Weights of a small transformer language model: RMSNorm before each block, capped logits.
Each number is 128 + 32 x the weight over its row's rms, rounded and kept within 0 to 255. Layers, rows and columns count from 0. The size above them is the row's rms in percent of the matrix's.

# layer 9 MLP down (transposed), 1280x160, rms 0.25, rows 1083-1091, columns 80-159
size [102 102 103 102 103 106  96 101  85]
[[ 97 130  80 115 131  90 129  91 193  73 168 104 132 104 127 157 104 142 114 109 112 185 168 168 115  84 118 126 112 137 130 178  87 106 166 172 135 158 116 140  66 154  86  92 134 109 148 124  99  81 119  84 114 163 188 150 166 158  94 100 135  98 155 103 146  43 110 118 110 103 151  83 117  68 119 124 155 129 122 111]
 [120 110 174 158 154 112 173 133 111 111 135 143 161 147 139 168 113  90  93 115 157 187 133  97 108  74  31  99 143 114 122 133  47 122 137 155 118 187  81 123 116 145 147 136 128 105 150 108 120 117 110 123 154 142 167 171 137 121 156 163 148 112 159 122 124 153 174 112  52 106 175 138  69 157 149  86 135 102 147 141]
 [156 154  78 158 129 145 131 155 157 115 132 113 139 100  85 125 115 126 126 167 141  87 157 132 119  98 104 145 121 147 105 115  96 115 126 114  83 171 109  95 106 102  97 102 115 174  63 129  90 126  55 111 106 138  77 104 136 118 114 169 116 152 116 143 128 180  79 136  61 124  90 112 158 166 203 132 128 114  87  86]
 [109 115 158 191  90  94 111 103 179 123 112 107 159  89 149 118 139 135 108 184 200 212 160 181 118 135 154  99 127 102 131 195 140 125  72 141  78 130 111 148 136 130 126 210 105 165 145 133 112  83  73 151 171 104 103 110 136 143 173  43  99  95  77 107 127 131  96 114 133 151 123 106 117 143 128 157 118 131 137 104]
 [160 142 146 102 133 116 135 134  96  70 151 108 145 118 122 131 124 101 128 129 106 102 180 128 114 130 156 182 190  99 185 118 101  85 183 126 132 169 195 128 128 137 104 129 105 127 119  98 137 108 155 183 134  51 138 130 145 179 140  79 104 137 103 191 175  98 138 129 127 110  38 152 128 108 137 194  99  90 132  33]
 [ 82 100 142 139 131 109  42 116 156  91 140  96 147 133 180 135 123   6 160 146 166 139 145 105 158 118 154 128 153 115  61 127 119 156 154 167 155 126 105 103  86 120 180  64 114 126  94 129 141 138 121 185 177  72 179 124 119 160 111 129 129  88 182 100  88 137 151 127 132 127 171  80 125 110 115 127 170 104 111 141]
 [119 167  95 138 142 115 112 115  90 110  55  92 123 149 115 121 121 111 182  92 112 106 162 144 178 110 117 109 158 102 136  67 127 130 102  33 155 145 130 146 134 109 100 185 109 151 175 159 119 119 118 183 173 131 133 150 186 162 171 132 110  91 186 126  81  68 174  89 119 143 123 115 105 130 169 190  76 141 113 124]
 [140 136 159 139 142 122 162  94 115 146 186 152 113  59 153 188 140 136  96 110 140 157  97 115 137  72  50 155 127 169  66  93  99 118 113 120 153 128 135 143 101 144 128  85 133 111 146 123 166 123 128 133  98 115  96 163 144 139 119 122 152 115 160 137  92 144 191 127 121 140 119 166 111 133  86 145  97 121 129 170]
 [126 158 112 142 139 122  85  76 113  99 144 120 162 143 152 145  98 164 141 166  74 151 151 130 133 115 153 182 118 116 166 114 142 126 146 151 155  86 115 131  79 136 124 165  89  89 134 180 153  83 113 142 135 143 153 134  91 147  84 103 152 112 157 115  91 162 159 119 114  97 106 176 139 146 123  48 123  83 102  89]]
# layer 9 MLP up, 1280x160, rms 0.243, rows 1084-1091, columns 80-159
size [ 98 106  99  98 102 100  95  93]
[[107 149 139 122  94 191 122  74 130 133 156 166 107 116 155 175 120 176 132 137 111  97 104 117 145 148 142 137  95 146  77 206 120 168  74 140 108 116 205 128 119 103  78 110 139 147  81 147 152 131 135 120  90 157 150 131 116 114 136 126 160 146 147 136 118 182  99 150  88 152 137 184 182 131 188 131 143 147 176 125]
 [122  79  58 120  63 159 121  93 138 132 128 123  96 114 109 101 142 132 111  79 139  70  99 193  96  99 141  72  91 192 171 110 136 154 129 107  91 165 113 162 158 171 111 143 133 130 137 110  97 132  92 115  59 159 100  96 138 116 167 126 102 145 122 130 147 155 150  67  74 146 143 111  81  70 132 128  79 112  81 169]
 [ 73 107  42 178 140 116 144 160  96  79 130 124 154 137 125 163  84  83 151 166 147 121 116 138 139 162 127 132  93 115 135  74 115 121 164 167 168 102  96  69  74 164 131 161 133 138 163 136 149  96 122  55  91 153  83 135 166 152 141  99  82 152 117 119 146 155 119 132 114  90  86 152 130 142 125 119  93 150 121 141]
 [144 195 168 113 120 103  52 132 187 159 138 157  81 156  78 141  71 154 105 127 165 117 139 136 143  99 101 110  84 142 200 154 144 123  82 149  33 166 138 120 132 139 132 141 110 124 106 112  72 129 137 177 154  82 117 142 115 159 110  94 105 134 113 138  92 135 153 123 191 135 118 104 105  89  94 126  77 188 137 121]
 [ 91 195 121 103 104  71  99 151 142 187 128 158 165  66 126 106  70 120  96 125 122 125 138 127 173 121  94 119 194 151 144 129 168 128 131 117 123 110 128  68  73 125 199 132  92 136 116 155 197 134  84 149 139 124 164 160  87 121 125 104 139 104 129 112 194  94 139  96  65 146 177  80  88 123 148 136 156 162 174 202]
 [158 130 160 145  98  99  99 158 143  99 157 127 122 123 108 123 110 138 115 110  98 177 184 108 108 149  81 106 127 132 104 156 142  98 180 115 167 108 164 154 116 141 155 153  41 154 135 102  77 153 122 126 153 104 153 108 151 137 155  83 130 158 144 135 147 129 138 133 128 198 120 146 178 193  85 132  44 113 138 102]
 [166  95 125 135 160 118 169  85 132 171 146 148  88 156 140 114 157 133 101 150 115 110 144  90 113 143 133 163 124 148 216 127  68 109 130 159 113 208 176 144 105 149 150 121 108  76 136 110 103 132  99 112 177 128  87 148 100 175 165 170 134 110 123 161  90 120 158 136  87 157 145  89 107 149  98 179 128 139  91 102]
 [109 157 106 138  91 172 169 182 168 129 127 158 134 128 139  67 167 124 128 108 189  79  92 114 146 135 133 121 131 118 136 120 119 166 139 194  45 153 123 152  96 156 118  66  62 136  91 119 115 132 128 110 109 101 169 148 162 104  85 166 107 139 103 129 168  78 194 111 115 146 212  92  91 149 141  64  93 114  75 178]]